Part of a small language model's weights: a variant of Adam for these matrices, 267M tokens.
Each number is 128 + 32 x the weight over its row's rms, rounded and kept within 0 to 255. Layers, rows and columns count from 0. Numbers have three digits each. The size before them is the row's rms in percent of the matrix's.

# o: layer 11 attention output (transposed), 192x192, rms 0.0722, rows 135-191, columns 0-63
# v: layer 11 attention value, 192x192, rms 0.0733, rows 136-191, columns 0-63
# q: layer 11 attention query, 192x192, rms 0.0726, rows 160-191, columns 0-63
# k: layer 11 attention key, 192x192, rms 0.071, rows 160-191, columns 0-63
# gate: layer 11 MLP gate, 512x192, rms 0.076, rows 0-7, columns 0-63
# up: layer 11 MLP up, 512x192, rms 0.0747, rows 0-7, columns 0-63
# down: layer 11 MLP down (transposed), 512x192, rms 0.073, rows 0-6, columns 0-63
o135 118:163151059123153075138152167169122142113170116116064151143131119127127104113117109133165111144138107194128102129155113104108092106141137128132089194128079110085116097115112109100089149151109123
v136 108:136147162090142144167119175184130140121167134086178103107123115069153158132104112169139153138130131159103111146154166098152151086105123181116146110181109106187128119161173122102142133183070141
o136 106:145125130105094069125131144132133128074121140110125151146129078127143126121095099077143134143171153155135143051125153169129156101148131167201113157107098170113147165131131153073164081142129097
v137 110:128165131130098126103166103136144148104095065137091115112186092166162194119112129166109130112176104125118116138146122140116138080161129123113142135121114140060136149083119137133101118167154195
o137 114:118179158129129107142139135132138140133145144188116070065185124138129141143170123176171134132180055092195108209083120098116129124117214085102122139147117146118101138154142132083133115080101081
v138 095:089134097130129128104125124041160121169135091145104157099116087137119165193060106129097129117155085201174129178140122151119061117120171133108155136102152073167114174045176108169135107116172136
o138 098:119131092107146118126103153136181138194079107203092154105157178163130135121102149142132166134107147140172089135123115106090079122106132134109099180163125133130125104120162110158159091128116147
v139 097:148144109091132142140119161151121127135158161162109089162049155083054123161116096103106123101123127153056124142154142124220170084109113122124195175128121192084146134146155135121128152114185163
o139 099:173186067150169179122124174142093102202104135153131200127102151111070072117119128129134048154157111111162145112149097135113161145075091131140126155112113096159119145108123151083163081093174114
v140 107:160119209075099147147155132077193114147104095134130104116106187138157111095137090180122121124146099173182141125145164144084177057118128093161115109188087142103111125098038109066117152196103109
o140 109:088124111096166199118092149118180154140112077189117032116130154119152109167122176144099132147163080137116136169166186077098132124123120139164147119087089169146133083174094133104109175110102114
v141 095:153154106126108130107115144166145061188152138100116141156131180136146083164169094119167111107138149143121085109142116095161129057087093133091115165154058136106101145087171145128144143158180148
o141 095:140191125120128198098147147125128075157162107122145149141122083102122065113102151122119081153192161142141149168126171101107113089132055169137135120119124151074148138119164154106103143085138133
v142 103:111134125138065076127114131141068161175052160140178151044103142121174107142119146139131110134107159087122088103116109146104090147148165133109187103079141091138154114189120161177162103119154138
o142 102:106130146199107125135139067134102153171105121090202118140064165099171108140130042161123157051127149097105118096104134133149086128136141106081112109176143103136135128097117118102154141136076170
v143 105:171140147163101136143125111120202137134153144121116137129190136190203135053169130075078171144152112069146110110126114091066130174118159133105105154136088096127108141167038098173158136164040083
o143 105:158063182114110133163140094180177158148090133115083083101188095117151120078168151111149140152070130100096060149125193118128137092159059124126131089152105117074130124151081150092142167156100135
v144 084:200136095115141129158141129125164127117139144171131095090154164153135130150095123118093163106090191139089067070132088086074160071132085094085113182168182124103128157139128200185116169157154183
o144 091:128173163173113191147110073109193153124133116121122157130171148121143094109078140123114093166103136135169163159115161153130108132133093068137084153088171054149060125078110148104128141126131096
v145 102:104143145095149099094149131087091103115072099201107097158116071092081147094132110170124104149095178121122190107129093113090097155101096162158076129073173080106165089116127159131111144108156125
o145 105:133163113151116122111112124051168118093179098175100138125081118061055137148152093165103135116143109121141152155167088094097073194122172139105115108109157083144106110071153136185047125142131110
v146 094:149128108110127113115152129120170137114104126120113105170154073149120178106087105131154120098090122126160082149095167137135163089161123079148142090113196145126090122128196137139070173126111148
o146 095:090157141108111127125133110131128114101132174097146143110155122159130128132099156166132135189046082123154152151141114109114142096136157083151102141113157142163078111150185106152120109148150156
v147 099:054153118171185148168101150164065156121163072054134130115122161165153117182120129134119213103127114167154144153188071133206134171128127193134118123134108162108129113162139038067131152139079120
o147 098:155104117085105064164158176132052137074134125118083075152139126158143128120145155073126130111167160189113110075105116167198165075113124153136154099138055127061128144145112135098107150159107134
v148 099:163127102191129165128098106143085123147153085125074127085164131085162143122139146136104083139152132141060174143132155143086105163111193148145129146133120057117105174095124093101099109084130154
o148 101:165136167142149106172160070202138134160166123156142158112111156126140118131204092125154136117136153122101126114116134128091114155132127154147127104147198105139077124105148109084136129138123087
v149 110:141173108142138084160116173112115137170126112121103190099158188187162157184089109164096155135171145102116086137190130152145131124182085160209131164109194144100097136092228130107108143145191138
o149 106:140171144129110137144104118141083150110115140105114119135136174168164169163114107127093160111135133185129176169130113162165073122121133164103177139117183098119092149119159153144129167132104197
v150 102:073130098105192066144094163156118120123145095112028141134066114110070146150171096180170097077075097073151113128119141107153144083095080082187110145086081118132111126127107103066101121087152097
o150 104:155208117160164131096157164127061075080156110131050108164115131133137132186137124114139064158140115166142148119121165160191156095125132145101179152204092121048162116139116136141041111127161185
v151 105:051163086085092103145119158108134145170107159127059094099129164132106125168070127164138138117076146132128131087115180116163110101117070083182123150139171099142153120124123202126091143148143170
o151 105:130194134178105188150095153133138089127136172122103128123155192106120108115048136141140120115112154143141117129126191124131122145154111097104106132175173100090128085134127168125098170125142135
v152 110:104144100138136103121172088108138119068158108104099091113146118090154104147174138120092122129147119092065194129163098133059141119084095135062136126132098151100143126118122120117080144044185119
o152 112:116138166095145167174135100142112185107127111161123144066150132089116092119138143153132131148183085062125182146174095064113129165130133124124114140133151086142116158070123099085151117152162146
v153 103:107086097132152132068132107091108094077111127087132158149118080119139108157153152104149178152140123171119117166125135153103136129112215152087107164102116231122084123114121104147110126141050116
o153 101:085101144061161065133105141127112088161144134105145100108127036133126141116137156075167122145157124113136111129060146145151148104134183141105126180114094195184183131131078102122145162142147122
v154 097:148160079089052148153201112101155115159129128159149126162156125122176194116058097119083162196175132190096100114186178138155156168133167131152082143090139166145119119158174115186132147171091103
o154 097:102121174078074121171158109118153091150155137123137136090149118136150111153075080143197148096131145185114155119141100113074100146134120160139149123149178139192109129142146136105175149165129171
v155 108:123117165077084169154094147141129113096128123179148164092141137140119114162064105103135109076143136127198086180127122141154094141130102134173215091086127143155122134124209106153160122109209084
o155 109:113084151151094136128125173089055168107081125190158169166151161154133131156124114198104115157134125109162122149126074080119134150143130167106146137108137106141164158160163084135124099164138159
v156 104:131114169101132113159116084163124078157115127107118089130118129120167170097114149117141114173114123062103161095188170092108168143110096078158134092134149129157135125204038104127080118119156054
o156 105:148111180164154173120126132138114119150140136095118123139117134113161123114120112132122134050149104053105153168103125106098163170172108131138174095128105137145140164163086156113118107125102104
v157 094:131133103142154157073090097122155100127150059149158100144133107154148075186136180144165137103145161153146099129158086152089127088109122076077117148148103163105124147051147155187097117121230153
o157 095:121165133113180175108100113136169125164142044178156136163134110148164119125104145136093106182161094092195164182072169112138099137113130063118114117101098088132125147090122106147135115083144112
v158 098:136181122099138097137103127089151083183110111133121145127113105121145176123082083115109147107162045166184137191223175137117154140144173149160131135062081142083128121098114083060110116150101062
o158 099:124124113092178076132135161188116148158147102176059110173132093152133094160158120140176138157152135119121133154130167092117149125114140115130109162167082119138162142138102162078108171146141161
v159 096:186135123136156102055094106110049140157150117187152139114141162160106072095144164088138133153180103074181163122150099117125129099115143086151158141142109083143154138161084110084134115129138174
o159 096:136116174197163131114136049152117117153157050140106114120116154111130101131156099128123143109119162107143179139084106110110090181110114102138124042160152113149146126041151116103120111114081124
q160 112:155135106146111161116075127128113151178103100080127160165101132093118165163108101114151150165148136147085104146113089090114088148123041143111128144130121125147147089124182144079158105160101123
k160 093:108138123135110125162136159114122121093167140104087109129105142132175086142130140195114074113117121138104080075137145175140165091186120123097086159120145121144086138079092152150125133144157109
q161 064:108066136127135096173229099104146130117150155152121091114136154159155080102150121125181100053176159100120136081156148136169178097123195122151125115102117111129076149122055132180114147101164123
k161 059:082154135075158114101117168127120106140127173081128153086127105118105156037153160127087182096147133122141129168077146121153106187101098095135174103147088121103146133168138080128141163110116141
q162 063:127124146091122144149214105132114089106146088157138101133153133158120091135174122092220099085134160100155099098170110085176157143113207091183113148126123113152101109096113121084133118115171175
k162 077:134099128131134078115159149150077144144163205105134123087096113107092189072104103166086103108125123152162145101107162130090099142138109193117145155157069107132145138105153153153157088163120114
q163 074:140108130144130181112127121132125132182090091119151132160131164168125139161143151123176125138157155154074083112135131110153116147083088125140138147110082127179085121085135116061162127066144173
k163 075:120085093152140119131124117180117172075166174133090128126146200111161127133131177161164078139082097181129086057161139223125155105166146143064114152140127087128096130134127152164136116134065147
q164 086:146121139136169191114098103134104098130194079142130168136130130083144134137083098068146137095113213133068113110184151078111095134113107111133070146134147161153112125121156128125131072179138179
k164 079:126134184142151188137132098111090104162151103121106096108108065113093030122102113169127189163076176125173166124095125087127113193044100140153162178158121086198111101093138129196174085135137109
q165 101:101170112133148151086142133154169154196097116114128102151143116153144124131192147160126107151108103132152124102090111117150123122093167172105217074138162140124128145172129122142172177096115101
k165 106:128076155197122131077141126165112122143106128109165145067137166165149150132107065140146052108144124136174104086152173190148127104175139148075122114131103141110123143108110094161099182149110120
q166 089:151142148140137101101129110148153096149150112145179133149110140111113146129132154115140113104098181110028086137167164125136093105163091128082116109143100154149176114094132122138151103144124181
k166 095:073138134125148154100142184118149115144118147155116136093135082152161160162115139056100178119084184103168101109114157137130067094147148133138147123163123131107170130123099089073156147079138121
q167 103:114106142176106106068106194097123136117176143140163110095138110109147127166104121121137151149046169141160119090106114174175128112120077124090123141100132161132066143219043146135097156174136139
k167 123:150157088110138206126115115121053115150142167077109180150156106124115110099118073109102082137098165093137109143121136052127104154121121115164135178176133146123117097098146099094151090197179094
q168 104:160111173152190108113121150142141098123121118098114154183160124085152090110108164154159084123108108116145111107108139194093082187151136109126124135179160130095086148091097136097147144097092142
k168 114:072103159154129205139139177176128117118088160183176148114142128127181186157075119101061165130142106090132125162132137148142062112173143149142169090099150095070152145136069086109174162136143117
q169 126:113175141111134089164131053172119129155139146119160159083093181164118070146157180125127043142161082144130182133171197143105117109106095081170107121139126111155123094122198104134112106148169148
k169 122:146193136165182126109116087141137139161136107151115150134053100139145098155122128156201119122118084160176182143098119109136115179111152118190147117183084139174143101101146124130134126150136125
q170 111:146153153115094134161139129165116164161170123113158138087100108138129102107169166092095113119180117218124100117127128055158210115117099137118156098172125151155135135115153152151093042120120144
k170 111:142180132142138139094128092081112086128160102111146095099100145120117025114146176158099107094168132125157135141142124122122164157118147137132152231187131146163108122089167145103087120147136122
q171 114:120158085214077179163111106148132136136140101132140075121117170122142144167100096186164186093115159118072138116082113117195174162118141136123158102098192131130149095185163113178110170089106105
k171 115:172139144105142088119105109141158116155103144101194066118092087133092097089134107113083122123120132081070170153109166094092171159067105133116180084119133113150093148140130102150096144064138049
q172 105:153120167100154152098153117139120119117098103117129081173134169150133140158164125107126072168146120133141130175126145132081109127107174147168181107130114148139088145116167089134203162123180085
k172 111:095051114084174102123181149173132107127146131119124180113178126118135174116118121139131137110148096168197113152115146160126118120123136105133119091116087174099132111130103104136137141153085131
q173 111:112117130076030145121124110144115138117111130168198149077101158170136173144172146077129125164165138146142069118158153075197182141099096137147149099093122175109112156127136059100130132122205153
k173 114:128160120112157090080122120071169189157098131166135076104163131101117115126100122094132100120127134109155135143126188139173166102145123164142149128114111168126108125114112135110075101110092138
q174 109:127145170150138135138112172119057160094142131104093085130095129106141090117173127120117112099154127159139103086066107126140151161164204132093152147128157141091070148108115165161125106100101181
k174 113:151151098163119180172126111125090080199135123059126142108137134117118072094102142174080172124177080133131159165140092090103154197104136147120167193196144122156126159107129137086124106103146099
q175 128:124158167158160098110137174193180174153142102115143126104142089099137115143162093108104152073105110150165147145093107146144151122096133144134177055123129164182094075170115098147157102113145078
k175 128:145119159154130073107114165055140139160136094082121135149142111130145099123138193153086174052099183132101115140050095122117170148113137146173185136149136126155111109070150146144096146067101112
q176 058:068122080106103087133103086114092096120117125172121197131151128154119103116129137110118171136098083114168163127146151096138137126124182081096170142153126166080139115174110175138116106114117124
k176 072:137115168149113164127160129134159162128131045104116089148121145093140182162127109124169083150140200134073071067131066116106132114154090147175083087107146110140133084074162152113150137103106153
q177 090:141126127147131180110082148128136134165106059072128126134117131106139142160121116148170086132141146184058086140112123122151089157116059142149081135135134107167113109139162145067182124166121142
k177 085:101109126116109094137147125125151116120177170154122106137144148183140077114129151159099146115090140132135131041152179171133140063196140105089104138131148117128122150103121173137112100108152078
q178 094:099118126125145163110081116160110122160171082101138122179106157107142137128122120111181085130135154175020092111129117105141096128141081150161093129133135125160107100135157129104180138178147160
k178 072:106110155177121108140123113161136113134165147162129130120071168152172081138117090163110129093081054112142135066110130194161117101117121131054141155156175081120095155108108151188114110148153116
q179 090:140131108120131177141078107145121103170148103110128149184089127126124157164119120115157127144126183135016083151122123062141108135108065176137088156152120121169089109142155134096163099187126166
k179 061:110091129154103138142137075163107117113104088077155136112118178115148087064147146130127173064145157132121141116070131149161142111055105089116133147137132125116117105174125123155104090098122109
q180 090:142143122103100061169101145119133133074110158114138112097157120136125132116115117149088144130106094108199180148139138168138153140138176103116119159125130147106127120145094136190079145142140089
k180 082:130163139131152132095122153133184073111127136166089175137112095129142109160141082099062176161118158106160163209117125082122048149124095142180129118145152164145195092141147126125086133141171143
q181 095:128136138178129199116127088110087081151114104088085183123118151116122131110137106089168111125168117122081096163172101097150100144107101125173135168160133102194094114124145171084117107154120177
k181 096:120093136115119099144124125109103129110157127096135088132172162102079113116099147127107146098132199158138099089065109123157196122119152146075148106135121111131078183163161082156123118094120108
q182 117:132157135133138081156140109088076107094165170125144141082114091134130129131097131158080150166126188133164184153104158129084183137129165150144134149150141142105136122152123141152090102117102096
k182 095:149176142106112188078114130111147078138087097155121154103120109127133154124116124094104147146127209091136096113141079082173066094147136124122131126121150143101164156102125128169174128081118154
q183 118:125154133108194090111120179077170131108084158181111127087144075133120192105120144153068171109111179110146168180110149121062157097136170148165106115109101159101119173129103090168118113120139073
k183 094:140133197146131138113125191128125154144167085104120102172164107094130131111119144147115146099077143146161127120114112137156176133188099107116190095105176110145169109128126227139120125114085150
q184 112:152151130113151061182071101120100116102156110078063103082138107190150063128114096141044142127148087158136216170102090137160129123115140133107122129132146142143107099101143137120073084149133096
k184 108:152116130143116170168102107111104106182149085134160155144080101161147121135159170155137161127179128124098138153118066077090151190066159111166173160161099044149122108079129130108153124135136123
q185 098:126155084136158120111126108152160157133109129131142137111132102097097141106098127086090158127097120054124165165172153149173078144097156136144155134102083149122138111178102138091141106154099109
k185 101:147156125160148121165140130076149140136106085097059130188082137122139094155116112144147097089123153117132167090117090126126096074168160145153141101147185140176168109123167170157131096088119141
q186 111:101107159179116111100103128130125134137145140116105100160101103123180109132106112146088178107164128128097136127083086080099129152079085171132148127174152061199181088124151127093126154140129136
k186 110:110174129152111088134189075137085121170103109137122085172107208147150093127165094119170144119142160118100077100135141079132131188109137108147155154185134143109130120082170099152117100134157096
q187 129:067139109101112114117085158122063164181175156123122119143183129093133133147144111107116129086117117158116123146110153112167140080091115175136127093161078112094066128177141139160122082146088143
k187 126:111132147067148089082064155115118116070164128144163146086113101126154182156152146174137111108169113199122147152157087120150155123065109123087085171080138114116107140140141151142117120120168189
q188 099:148116164156129097117197166127095101068171092108113167137122157104071135105165084145105158152117181117175143141080146124043163110121162086130110138093143115141170114138112148156155075091097134
k188 105:136131118125068107152071157127132104144119124133138140089088075140097220124136156149163178163118142088154160107128097175132136133212158147127103111080122103099130153125112119138145152089129125
q189 107:152112140089062104144132181095109112109125106132102176133128106193107152113133118159071147137177106146147138112126139098096129129127163093079081142159127117114213138065173087168076093131106127
k189 116:145058096170063139136128116135105160120139110168157150079074145136105167125149164183183126191152164136144059036138127134158190158149164135130118191125106130119132136106122128155100098142140136
q190 110:081140068142110143119096169135170135086110161200104125101130132159162168125129116141114153106163058142154098145128139206139106117172177111112095082097128141056101157118098134114116112107105152
k190 110:132149119142051147133077137132160111158161135203174162101152108129128172141125176173114124147117152124117125174132131168110153077161121173123151142082136099137162142195138108115103154128127108
q191 114:135161194187137150182183100114110124162090124096116129199127112122133089134080134133154120059156180098092175131105185090080153117136160173136129108168178139144193188126131134161137140135074116
k191 118:137123154119170164145121128177141079089141132128151102122082153098154108113160114146099173124141111093090109126144115122157123197014121097158174118148200106106113184082128151159179119089108106
v160 090:151130181119119138131156114159125116088117117113124184041078154153111143126149092171098107170131188094162128093117134156175099098172116150130130098143115120093088155108056095080173119129105163
o160 090:143116107109118159171129129143092126142157137098120102142134083116131151141117153122097117160188102083068166153130136117181186144126131160147127155151162102103145163171106124080088160116068109
v161 097:181132115038125090176176079122166104110186080129108148105157106181135158134123145166093172166172108141109170163115119115118131074122142127127125088169165119170096105113110095112154198157116096
o161 097:113124141081099056166159153125169150087139127141095125110131115100120121138113135156079139157157121127137131083121074055068122056141155125149126174089098100106074177164100057131141164115123063
v162 087:078190137158144120061168165180147098081137104090152069057154140076121148167156135090164114126116138098213120129114094154083136053156098068121109166145110145144107102119066156133129177143108111
o162 084:097125057079156157118102164130162118097182128131140095095168087156150110112127162136086166186134074153083108142139149047163171109181167108147182142159115132135148115112096105101120167143108183
v163 099:105157086138167141179074170121129093182118161158155140161146147158174151160097071168065117125195087109103165164175091127120103195147175146172113146100139083091125084162165097074113167135144172
o163 099:133062125149157123140106115108125106158120086140144068208135126128126161093153144094103142167139187120085113159150137116107083133127126170115092121133144123159064117135095097165138129139127137
v164 103:103083136119086120104086157120175090133091147110151141129119140141161092140173160054158128118116156093112120078147125131150082135145105117141123090158195071117090153119116111097144101102177123
o164 102:124106107121140158168115057077111178126136151176164099149166150159125154104100134093100132136156131069081176130123163144134089119116125193091113144120106208078239130114227153099134181157090147
v165 100:193182131135161106135124142106118102060144110179082212133102136175156118099128146186154074131158156173190114154156104154129114145122153085108114104169131080134132071125124164147147139105141182
o165 095:121130069171084152176188101114128076140125083102104091121074131115114156122144162146105148164102093104118116115125068131118098126053129102138103094139164113131084144130141114172131168115126069
v166 092:163162104101118140124179150095159086126110109148193127085173196160125146103142103100132160166140169120112168120158129181111125080135099105136129157094169062077091075100153124093139163150120196
o166 093:123079083176149180163120113152153127124143100166141093081126153139140161120135175123111186177151132128097168145100175107144161119107180126142122075158141140089090120174179117142126206101102121
v167 098:148112106083103108177139033065103082202131068123105116115105115197141102112155167144076153164149074121176137161114123147130125140181095156112071078094134130159149161110153111179177130137103151
o167 096:109113206127133101149141120132123171137169137130077183201153104096148134127156121172180081093174155091169112173097087148144119159163135126124072147136110143122144189118153087135174078137095070
v168 086:103108139192145137147125140123105087182205103104076143208090157088146139142133115180084114120084146086164151150098172085181140118140114102148108148111119097141156123156148090118076105104116136
o168 083:117126180138141152115123164168136089149122103084074149132102110105159113149154101125163059138159120144187092121108103180106151152114145097104124119169098107122126145075110189127125052095151095
v169 100:065104057137170097154099119053166079087121170141092150090060102150134166145164145135117096146109082114149093121130119101121126105141141146083146140144129114132153124143161179149110119125169059
o169 098:128178158189120137119143160163121161102132130115126154182148160066152157127115141121113151121093092156136139138152132169131133121114141127122153176092171106146123078124147127178117137065120072
v170 099:094102163125127091121146148194073125102123144081155178147128137153134091154160182094029120085100191087101115128129206121229141125129105083111161111063169158112125093123084134144113122085145125
o170 097:115172080180099173159109135109132138123076167148124111100069131091111133203117123201062145108119082074151118097124081154184157121182110118127186136162109085123147126137129135142078132109103144
v171 087:158152136103198168139119117141115148117111156110127137105170120157090165108183167088116125152133126120065124151159108161087111110147100132153095134109070179115088188144094134039134119106098188
o171 090:082167126092178139112059151112097138122168150176159063133149083188128147114132121117068192160122122156079180167136156122171148119174087152127101151147101111140178056150117123136050141150131140
v172 100:187122184150090136148118222149137176145131103152066111155099115043119079141140117133135124060093113143157140142158159136194127151115116114086150161144139150158169133139134184136155101134113105
o172 097:138143084129111118119106129089099082123125127137126194128081111122067099113152109168104120142150099084132117107116176093098101131120144119152098086153105107099154140134139154109145131147155170
v173 091:105064150057145108135143066179130160083162117126142092147113099137195151098149061123114156182133067177138123100134170129161131121110120171109173112105162125152111176127117081181114140158139064
o173 092:150155175080108069137193115157142163108074128116122141100126086086163089144108123133138138129162114142137136071115092099103104095145123112139146162123094155120085183123068124133184082059123130
v174 100:135040080126174127130137106060099152117155138176138122171132147141177159101151110163180125129112126173111090120167147092143094140129153125067138143147106129097130102104106180080100112104121099
o174 100:131153131152091171159113183147154135129090106208155103125125168132137108125138128115113147115110076114146133144145117171082060100097094062093114165097146157127107131086123134173104123115133057
v175 094:108130076016118098116144134147158129146123134171098076141142108121104128117108142097177181151116103155160119120150157106135143103142062122140090094127094098197119137117112101090139137130127074
o175 095:119191170115145107107111132106118158110179166141050135118170125152146148071093164072125093186143163188147158114115142080103093109122133185116102190132123165157226117120142156133121106188114157
v176 094:108064149159151165102123103105073190123166097126126062118116144107092122086162182118086122135199143100092109116171142110141132153129169162107149115118134059133150154144147086130111101092118107
o176 093:135073170141155060110166135136139174125137106148111129153116092130125125160165079123142072087109158101128149126069146182146172140117150100124102094104139105135144144100139133123127060081169084
v177 089:081112098147130107115128097114124040099199136127086103189117135176165149164162132143108077078128129106049085150138133074118187156083115107095101144119131117136131086144199103170119141123187054
o177 090:133099169145145137093194151091169169130141079112122145132107157113137118141140094116123122137112126102167083141087130148089103128138165124108148129104100142141111136108180120154158115101192056
v178 102:098115148166139122131103147163125175131098193143148138154113167066120141076098172146173099083151155142180104082118167098106107140099164112148149129145137103122160171124157160133084058123137117
o178 103:143175104156069118081139141152124087139117152087126152141074135105120117110135060095187111066095154144176191120122137156133137156146138099135129116154171121145181073084128184138119125113143180
v179 091:124198104101139149124062146090129105134193111112118116152060102145163088142106114163062113143175136111145115097185083136111110131119089061083114117176087089149130130058143145165084101157110180
o179 090:125134098099154144096150090084110075126158153141080156156160128140113195191150067091171154117109139122152149164094159179149130120127078110161121136108129113167108127146121090211148080105170073
v180 097:070101184127081112153149083092119124127045158148094113118140127155160154084084113154061127164095120111128124081174103146125075126117112191186092164120147107118107179159100136193127138108185102
o180 094:111143207170137164151080113120121196158145113155160074165121150095119146162093117145088146124122172141088134150174140084098100165139124142090101137145100132092138138107138122129127139152141120
v181 096:072199155076074135138183086140144084158101120101143105116167153184161139118128142132160164131165120128116148158135150139125110120151127179089141097101148121111125161083199131119144134147151099
o181 096:147143132102156079131140213134119183139127180168147142128098154133170122154125081135167162055211147106171170191153096109111127137190164148119142165176128115091088138137133088144125158081129136
v182 100:178098107169182103152099137177159141098208113147111118137074062077070128148145155135145067130110176076079095158096106118126163146060136114154101121153152136167107103145177133084183116125079152
o182 099:140132090092069125067150110135114100138118118071128108113139106160061173091101129057101156159101123133139179129101141163148164103129101150160135131043161130163174134099163133163154106175102103
v183 099:154139143177182108122112127125128131110122074119090162083173078175176162096104066122133106047106128138130121137107045142113126179113178129138109146131126124125118153148110127127080083082149072
o183 099:138020142076132123137185079100098115147120133091121100111146113160094185105137128146091157162160119115133087188133095144115106182126122150146119150131114120087123144113163152049115134116203139
v184 106:087190173224112138123163161118133124154102150104080189135141147107180120185073064209151104115104121139171141122068163114119093135139135140129139127124143126110153158094183163135105085154149133
o184 104:143155145164097176134083171154117101188055142060146118140102173118148148168112095098202171070185114144155141164193097175107083180117151154147154161161163117124054122121132163138153156092115168
v185 086:123133112128157125148102075140122180164128094132017101116156089140132167093173096137118138118063117108154165106133075075179128171124167092142117136130113117117133107133098129101085112120096076
o185 086:163065208155154114149142107109122151165200084097092089148124112132119185117126152139138132128155146144102074112164126142024092103085151124116109096088083131121116144111122147107091135151130078
v186 098:120132193140117141099059150112113109110070121139147200169115141106200090086081110153139083112118111147105135173138133117087120179127169193069145106175160151154122197132117159147146093109145099
o186 098:124093109101102124173164161135102129178039132148174140107109149107098094162130109119156140095147102076167139136142073163124083189135074202083123186111168135124097119076101104085182098114186182
v187 105:119189185121135111173128129101051136185065165120154190133145121111103141079067121120089153129190113126159131134161135151106094159136119231115081165085078194143151161152141129167155100099131081
o187 100:126162159129123140132105203165074142140126161135130146161124103131111114124105088169156118090121152115111103174160089131132132227161086189140128146136132116132127141130091107127102070190138185
v188 105:093093124129128114111128121096132110118161124119109180118128119217192184132143054140150119159095134105048047178208128124148204198149113151144142089101122183103096142121201056107082117134141090
o188 104:157127157125143135109120155112105143151124119116127073142160088134125133133099146093108149109128116153154148175052134149134155081188071112126160162067110163124125138148184156123149136109177146
v189 095:153182136104097155180104146104132096151063129172118159199152127143091106016045096094155119128109143142118115116129148141133117170140084151134100142137127189124129126144152131093113147172147146
o189 091:101127116105104089173095116107118121140115112146127121111127150168170116111120146116159130155090147153116120155151148114109113113127110156123114058134098184157162141124168114152127117221108149
v190 097:107124158208142115119171073130093093139149097114101094085177135135072132122147131157078191121113161065147114137143117119121138125153106136045153162119149121177143126116145158117119141134174090
o190 095:106077163228159165169151171149144193113129119127105120166098143129123134165087077174152099119149081123141087131119133095126132130139148147121139156118095085100131151094102110131143122152130062
v191 095:118108110120140136137134144174133101112153217187165098153051109095210153127233133087160050081139083203098129145154098113125116144136109089133108109166135161102104111128062158087133120096168133
o191 093:144158071080151144070144137122110098087142140167131100103133128102094102105160142118072138159091109115088156183139150149134127146127097131061136143139149151145163064150110118110082129068163149
gate0 103:121091074111129101076134160117165188202097111103115091128169123183095098113147144152116120133109179112148120107169126138127116142123142126160097137128080132141117151176145101127089087088183128
up0 100:119169106144173106177144160129095124102078152026142144134149083096169162210176137148118157106084045175168118164113095111131105149112088104116118186121165187164128124153148172107160151114110142
down0 100:140147164129151092206135133131074124102181159129100142145120154110127166094153122142122097182143156138093096151168141113178164163094131178112120145217132187111132133222124080139120136159107106
gate1 097:107135176130126134130123195136097135136157133171137125076118117163141147171121100155136180147144093172136136176137210084153094119128140164147128155098136119131095132107047105137110144114175131
up1 095:162157129134057084080076107102153115129123161136178109114119144113116133135096154170147141136060140066102173104132140065083127139155169187141098180125119112100168119121133132153170162186115122
down1 098:109166101074083161155131163126104089171174095151136103088108134103115193107070136125162071181111083113120121182129110095191111080111134121188128172151125160139139165166093159156089113143152192
gate2 099:145128126151105107137104185139149093198115092113124093145107091125144149113118134120148118159122125039140086157067085087107117161172088191145161091133075104100095080103064141101157141126117049
up2 103:131153181122099142125056148144133132124072214091148192111126125108145133117156134110177138181159134137127175172103115115148131108156125065181127060128101186112122123140162129117125105096090104
down2 100:110105163159055108115119111079094146179100132115087099131139152183103141126158148141150146150075112089129115167103096122154154157142090113177146107127073138153118128063139159130176095184118110
gate3 098:153103103125174119150203126129159115141090142193095147117102093148140163175148180119192110144165091062210145159163156122117072115119138084120119163142100105103105181116114091113163125115054085
up3 098:129108150116154110054137129121067133126101101114126104137158111099131155119117117171137159093176120216111076106158116159148179140104116109129172110170133158069108089108134138139131147143132142
down3 099:087079130132112104182152085160162135181148135101184145108129125148135137058159085121103140173123134112096158113171156102121150146124151127129100206106181160175114160152146158054219127115141161
gate4 100:122129131132161167143115117176095121128130084147109140185169098126130086170111120161133168061099162072136154154120138133156096165131136142130179173110136132110144117126083167123078110170128168
up4 107:129137102166160104142085156101090124175143185120092097135131126145133190152180063076095099123102086100148085185131132167109116185135149191127125102138107158124130147116103147116120093169113070
down4 109:115156148080129111157172115143210123097160136124111152116145149076119142120147131107108118122114129172156119142145131122083130102185110112123157115128145054121091102090106177046156204100037102
gate5 104:140160091123177130188150172126119137146128113137145143075140123153097179085129099115112206147054123097143107128128143058085065145065127180136069170140123067147122093126177149096115184151093164
up5 104:127095143148131083116196150123105117108160124075121105131115144099100125116157126166146108136081177128127103113176104110116115146143159152107174091094135135100165174122146170081145209163068150
down5 104:137102088142166118086100099114166071110176114155156116108197165204113109151076173105098108121117113160093152175102119128154140166094147151116129114135113187129160215155116126097162110149114123
gate6 096:105127209115119127113128144081141136184164154139101170130175108123142099194154182147149148086104086138141189133166107189215129066172084053132152117120088158146100141095103057117104135108162132
up6 095:121130128187113104191205130119109107165148151138122072121126099079127072147129169111191168152090136119123142095138117192122135095153140190139115124092122138134097135118084138092117102170191111
down6 098:083128139083144122137131120151154123115191112060145131161177121107104122081130119123105183126129178138143151057119191148146079064166107166111110108130077086106126171113119101095090136117160178
gate7 106:056128112097096109166105102094146067140084159163091098099118062126109117095131119161141128134092147139130063116146102144113133129125181179182137168112114190177117124112093093154132151130087114
up7 107:133144152070204148108098168124149126138139148172143112040085142121094147153111143076078134153117114158082170093091149128206139144178165065099088094159114163115099161153164137105085131146112119